config = dict(
    rope_theta=10000.0,
    rope_fraction=0.25,
    init='uniform',
    optimizer='muon_variant',
    schedule='wsd',
    doc_mask=True,
    max_steps=6366,
)
Each number is 500 + 40 x the weight over the matrix's rms, rounded and kept within 0 to 999. Layers, rows and columns count from 0. Numbers have three digits each.

# layer 16 attention query, 128x128, rms 0.0797, rows 25-31, columns 0-127
542542471525523437547449555505479521491508464513446501547513528503535465500571424492457501433475505500483410458472572476506455459585503506474591510484462524579483501472539540496511497482554539484508562464449462520422532487502455494427500509566512533528484475483563560455475490550537488480466497493545544421525526558506444516536499533513574486523543419415503530479556515485425607512561
512517466506440572474569529531566499479442433476476585568492484460491552578515491479538449522413424478508427541521487517551468461459564484503508535540450464512517511492458520470478447515563526484502465519552415535452527545428505533506496518463500459546420455418451463476487557566544562459450459455480475512470513613488504520512463547513543494502480524484533480519416438462506503589524
506597502454546528517497501456516441516468464396527470525425566500540455548504533505503459485450469561490552420464486541476469500456428530481470550524526525527476507571450537526589523499478488431492601496568476566502516452457459535540457452563496560425520494493522475488466557431459540561494460461543537535521510568493501540361504491510522534469590444472501491448490463429571485526534
490482466469527399529421518535553471567481503486584451486429515535598509542551573540485550521569458513438538530517528538495511440455455460530521591497482478575515531515470525420456431490432562519554437511467497477533396579579529465521500489471443475550512521487442456503501466505525506582558491471462432498564468457483540485506572443484429453537450450507517490514493563518527513509548
473478497475517437453503532467456558483447567484472474473536555452504542484566492514511563527533579512543526434564476461488503506467460431559469525479520556445495491427639496523470488506502483526488492540552552483405471501621544470590436467512554513471526488516456551467534489516424489497453526429460476483505575499478581517566490497493499489440390591476509528476540493477492510523500
527475539467483452484519417567447395459487504469480533451463498524582471460437523551512507520496524573542470561536461518541496507529567488446498423505502571421478578501396483480493531520387523459459516490532485555483504600460476541544507560537548529442540586499550491542525600495511412557467464473445525497453536411468510535379551439502464498478445524511483567582506468544420515497489
403452489515491477515524453444571557535486508533524479473561436389512472463476511466504500497428472508426487482503535435558443542533602484406485499570504514499517465482495486534525496564430490410545536540466473502514486600506559535403474496484495457447483548410477520524477526543505451519486529513520555463571511508565501504441515458551536522461482446562419534505586570512566509453568
# layer 16 attention key, 128x128, rms 0.0811, rows 25-31, columns 0-127
564469463508495562536479505435565488422446477514453511490560450443502483458454493410526510470483514471534460438487515523500545488567465539419500462512511579489446555423560470556481533468557521568475479547525568519401525521500601484431548473497437486457521454537416460506551442530494545490512451507446502448449449479562484539529507554570494537516564525466517494489582524486481501489558
504584499461510524472520511510533508523495497531481507468549447569487540489461503476589416544437438508492504502548496484459558514497557382524582519550485507480440502459507610477577559505461562506484539486444441479447552502507521538526492514459515460572538488503519500547505528564457500472493393524488463464499452506487489509579480558574526481452452470455514489535472464577440570519523
494519457464507458525413474506525567462565506536560464443466499517536519506398524446444528503494473480480567470509576482476567519455532562486481510445549485549492510516502463463544546493509459466514487505464498491518532493554497477504513486574465548525583450541509434412511474529458572548461443555476512465508459534482490536499480455467406435462523530506511510524537471516462404549553
539514494562545497528447460407453533580469551493447499520476457486528435527542475488477531557552495483439442512526555553526464533532395495467582596496519529495539495513462523499480565474570523505391441478402535459456475529449516543516445559542525515453491524489483554471402446461456518506509469464523465551463586513422482497477533504499486446529486503556482548560522475519465490528485
576490498535509477507499466497497473460562528449472582497410575565517507507464547534478575471436597507521492507510477476581480530506490525428485497511500501419493502488459547507572490456516490542427468516562496457479526495535513418478532433476511500461449487460458475499520486434491449466552544509512466483497525447512440478560447508452514551528455545496567442494489484579519487551406
534498514549462570587518466449487391553448546451525420509413515525526517481533468498542493481500449497475547577495512447575594612488509501466468397491511485561457603540513517503522450478490481517415508436470493448588497498562479520551479504469543441539465494507578550384521520529480548503459522451513579571455460520512558470530574542469492470460487464494512491527472425432431484534429
527523415538449502531515451513551506462528505451491496522564544543471444424480461543543486517525472454399479464504569467517553442523449499526469489501516568531512521453519575457462450497483423478478492560550546505563483408582467455531474514416550538476470497494374451492505420585531458529501447461545597517563512476420536487497520441446579510548478480463509502545502485533490546486504
# layer 16 attention value, 128x128, rms 0.07, rows 0-18, columns 0-127
467569471563497441539523518535448495489434493507555469571519469506454492532529416524501511491432487474494483454465489442570495489479471525514435475515496532532512533460545514529454506480558514483483492451491510582400469543422498483524509516491465502452514469528533522501469546472460488499525606585554569455477535467507539520440463475486556483530463523457503470550455467504487470480514
532518508486463436459456525506549541538526533518496458447417517450489534512507507490565511598492480514489567524461507552474526551489483479499472521482476484512495498492507572482526500502458451490494486481483501484452496534448473482528447426463526513454404530482583505559524495426524494523560476446545508467546487550502521527481490424515487562521440509465455572477460579533456473572463
518433493465437485515465512474465490512481566463528499589505525509480523548525485539542492549510476530521544583466555478397480510503418506468488498510452489459473500525552474507510470494556463549561509438587512472489503536496527539504559461514526401527479534483502453540510467474508567494502536593464491506485501543533492547465512438478524435494434515493509472447509551526509483502499
511485491525551399504476564474504490504482581566444504470536527496553495462466507599474457488508532558478514497451518556511476434473433479545504503499469518556490477520564456500480499528482549463481542530511452528498540455509500499542474508497549477478456515516523514477547536494559487505543429502477525478451475536527496542570454548531480533542463452460537466525428503535482491459454
497476452454511486535462456553516474443515521497587521435517424465544474534526477516494513580492514490498482504456509525490445507461483552581482402475513484463474437504579465533537525469547500489443469499507476564524512526490531448440478556493513520458565516464512558502498549503533532484536476490476481418538540502585401484556465493555502514461534442503539495516482526461458461536549
433528493523456511411467537540480468458494479473460531517514490523469524492486510553549488450515513515513568468455485513501526605500517514412432514488502453481493560519426509508520521460530464534480501561451553474539531536551540488549483451500476486525501459514498479483469440464539493514541598480485511516538484440488463453564480475456501510613470501492557511502485471512439549545523
461511565510409445494480472516540490491512497539485535509476488473466498541553561587547503539481535480442512500590444495450512447570434531555505532532515549475504470510526500442478445490498494473548432513565489490490511514457456531548444472490416509503501505568449493466447513467505489559540514532468467480483438448589474448546501485460570554427443543482592548453512422567481478529514
519465494464478500527560413504487479481602444510473524503547482516441474512484417517540558499555602537533448494547485461473492460510495464447472497515539515481519486449538489440523513495525465516464522510469491595463484476490528479509490496507526540590451443485489457543513470466502496458518505494600475496525557519506505519502517554495474523593459491509536517479465571502476461485477
509542512445530450479509557436523434511523485477479483482469583492549505513424479562535510532538487523485555512506521489491425450489541461472495416484508489476526503523486470467509459457454467480509487440475521566450449527555557466510507531464505472492461520482497487434475557508497482451510515503535570496445485494519477492529528494565438525471466589571482559523537534574462483462533
472527469464558440504495410497517552532489599543472519507492525483509476508465446485394495525488447501514511526572493462538476470528520537485513505447514433534520563517543537416512534511483542454593490532491547484565507472561472546436435530531540473549470553512463486504480479397446504458483492427472504469479571553559532538491438441476517513507398499528515543487492485466474504583569
532453528537443432534533537507402503502450526514494534478527474510542510541501551496523462533474512521468531515527467472513547497502472410553499577493558432515476438540394482493572465520492583513545516478439485498454494456414557483506447608437477499529488537483532489553505494436456481538523515589440532520497520476522488503480495519512492513502511386492511550544536483532499468483496
475480562508486514520472500511484509449454497454534485476542522537525440533460492526525521529517419541529470497527431478548525503492534431424572492438502478481525498557517555515508494498498398469563533525484559507529510444494468555507483498532534538466454469534408516483521466531449520528531517568469484569514521511429522559539457482423614497543520475545562524508491528499438442537500
546479504502571538514447544472596451446492455462488523443483504452552524447439481469485490463475481542514447504524491522545456520433468507533553568423549464529452532496522465426464557563592555496540519533459456512526497419534475520491508504456475479471572393453502530498476532539478537496448524495417525508484515534555520575512505481433490465491541401577474449471492539491497519549423
541554532526531458541443529474467476522552522437522546564494523590474455478515483496511499438474514471449503470518486490453510535539505555519462465546580506470496486422477484506480414545534583511547490567447486566518460466450524478467503497481549555451513541445478498516456548510471482481467438437487487586513477517536527536535463498500461481522466558468496519509473480538491538519446
451507465521451517530489509487499513481465538572511453519520465416512545406482527492539477457471502491577502540576421469539567511508477501550543475509560472432525496473472428523514556471487442453553447505510529519519456491556510523565495535528494517522528431561476482494517537462490478452438466477470493508487478512498440505544560450476524545525551465461519479449487494464584506465534
531523484451508457550429554556516487505557601491546472455577483553561533537455524462520540467465519493536472567538520486481579501501569512508461460530543513533543493519461483509502490537506538559529518522450471501499518514468470519540549515514456431510467515408545460505523465466496427491537451499490488489508462468518516506494529483458499448501430470556474540528472495467495495528468
483469436441542459546400544470530485578444506537506495459493460472515512480504529457497522564480515514480465521531445453507542416480501470419488479469544537497513459571495477483474516571495464461472501511550529510521479514437528476465533503586507536546517511497517495498569459497447557588449491534543475533578416512493465546482458519492507524534480510520571500448496524506527550489458
533468483526484494494502495546456411502525520441441534543557556522529527516541468499456443445498491503529521497543524471462589479518490506401504490482547478488584378546532548469476521445563526497507560523545574459514455503471482380519501569488468583473424515483480533538530528510541435445534556481474500498484518490540387471496531508501487474481523488518498512453531450560478526450514
524519506439574490480545462515417487513523516492489504538511489477558539525560540562522414453530546428558518487441445491450479479559475517500525547511489520452556503504532518479503529529512467469476471463491517561393536557511524542550507547418517489436446492581414510514535483485565479466511519409463499464528445460452561554459532499473563562503464483450480490540502545500534426496459
# layer 16 attention output (transposed), 128x128, rms 0.0968, rows 0-17, columns 0-127
479441463480451567490480541471574520496461503508494504423534525559544468491510591487488510503503475508477509460527506488495543539503496505462498532468506520519523523501436492445511457509460426480448421446466432511510469458477503462451533474475511497508501559548516481416470553505449557562480499506520632522491461520480511566539457467509578490533554482593512453552506562521491468553465
461547558487471590511592524461450443496467570523472506475487482432509477472390540499485490507457523480456405448487523507478513470448488487497545506561437580542526539462525522484464533483525554485471452540455542486510504499492533524501509468497431497481546493467485489512519427552454546500462476454484530519552549473522486538586551536512523482521488548523469506490557450486506525486539
576537458458486529467421457429518487482498487434457521535514435471514531481462602505521498508449548518519535462549564557464497466444537512552540513461433498494464526418525509469488503530474478534565446534459489562446517499396481506491502441500463546470560515509555535509518557488529518522507541473530499458476458477489500500461504532479514502538571537509490512453515444505531506501532
494566569489491617465527461530530536523512446486485503542521533469461443522505485538472479495556578520522479521515443451458526503541506474483451526519480487504497552479503444492418572513425498480472526537429486459507470507474441480408459507565511486441531526519508555490542463538449507541500501470536461454527456501514499521547502479478502511522493594533533486422479578513429573461475
493455461499481462544477511500459486603466535555502520515519628464516498536526506522553526466436461456534452514478489502475591513483604519474509469508561460468509514523479572474449482479488432473509461544469469487459511458485418511461426518447491593533483520579507515521526523452465455544485478564471424571498467556499531485474499471508480526526477526464530501519552453517520522481495
537500451503601465544516518444513527555510501461458462467498489471512442468432495499504473472542477475411515494458457483494526490554475511496503464479409475520499555479484589519498509454474554479492543534470478508509452555486544546466548526464468524523427487481529528554445482530486504523533451512518531560466497556474532446531503455531457495492609466546503494532490544476571482498526
528480376490502560476506489525451480470504427508561510467415420418509506492554509527431513520511537465498478467494557462502558529457555519519468476465486503465541571485534531456504514498439506481494478495513481551490458498544535488422491565527527542518465502447457536452479490566533457527560497512475449468469582544519512515471550482495352485515471496570492526607541606523517431524549
491489486519542432510496442489486496513496526583492507497520492542515515518516546480436521488547508529473508581507572544495497525523463473496505452492513530554518486465513498531494521485492477507461492563448531495460535421473458497524519507511448458521476473489538519514481500396514520512506529436464502502473538459570563476554569462451484535507489493450505508489480491416464524500495
471542582489497579525486426558527468535532493506479494528521473541555491522505545514479434462542559471518461483423505481447583532505481497516492564492518500507464507462538449514517466477499564499429504498437486537504469497510473513484552476524526514501422497582544512483450466467534536467455535535461557549511536494501463471479524525536431498542477476488497481399482475431532434583460
558494471495500528449516536560498459497612513453449479485530524523471522531498533487447577421458566486493370510478472454500473490516471454474514484492429507501584487571510428527495513470487489471450532494520517547476539459441471506518487565479437488461534483513524512509495554526571519489484524549443532541546496518506463531521562551439470447482470534486566490478525523474535436522502
482439506463509445436543444499489452518491525516448459556451529438527492488543473484408477526492493503524505464461500565492500489448460501533505513566522569484541556459528417511475486535488442535454486458486536469464421486545518450542532495565492556597535526507548519578566541537475468533549470488511455428525508444488476460555537503448508482540543503559493538514489595461511510447469
529544495515503527552472384466579457527525509473473528470497527462488495459534515510486512507487538564426531474421487539467476515424458427507556488499504500483468471496448455557483506509547432494449567516512468599527475526533491415562505542412460422513475517478530425550518475503519497464515558476500418556536492575494529578553486452523427518488507529478516491560545516468508517540536
488527531491467453523516467523551512493487468550481545506552521541450492508518514537528540468492482554488522441499494499482423533488490436504517552504464535502547467495518528498498504472556476493506537508513581427490495520425485522504515569450438455489444605471610487457549415521525489468566473499573329443513536429471474507485506539525498536529462468461574484533437524538492465484476
488518529550533444493504510485532483522450461456544566466513505457473463494490483504535537538558602524476472540522474455526533560395528460516442459437455438508569506509539450507528470504563508459455469575525531427543519463482540505526506527514482479455569527518448499493521447542489412554479506547452486503421553511535527476518459462557552491532504470550527454468533531472514492452423
555439515455555481435511494540509519544543497472503542474488550425497461539529554527451546469509472405486580449540569455472506557488479511410504492558583442496531443559481512503601570504533503483470490449576498464491476515510508476510535491524460552496453484512470525469467508481498566533548487499485368510480498556535546523466524557493407498478496449476479423513462535511449512476516
530444530436500526448508532484456539559563553513443482547452490455504420501454480387505499496564502528535415461482509526481520543496447419505483533505533517563533485481501522483466471445433458481495529532526507491504477488539485542507457564475446464504541572439532525532472528536502482522527453498520499496501489488454510497527468482542562567533480556547551471438544521482568493494468
521542511477492486498532435490531533494492542560508579506515522513467460510482522528494491475570447464514469436511520451498469502432511531517484489549484521520529487523518484499510508509531497459465575559572430515511495501482514411502418464506478527520503488435492455519489482531535450565513516508566483479461514498495539529482388431390430506539509493520528494481568555461499479506590
481527479512550547487385478528535593524445497533483495494477537493508431482466417540480561493489493454548495477478509437480511502556517492596446438430522500458537565516525454457446505512493510526475498517544508599447476445455457578556518463528532485512551520472545530596491483527488519515502509514526457453478474489508518521490475444512492517515527525518518457510511480512456468502440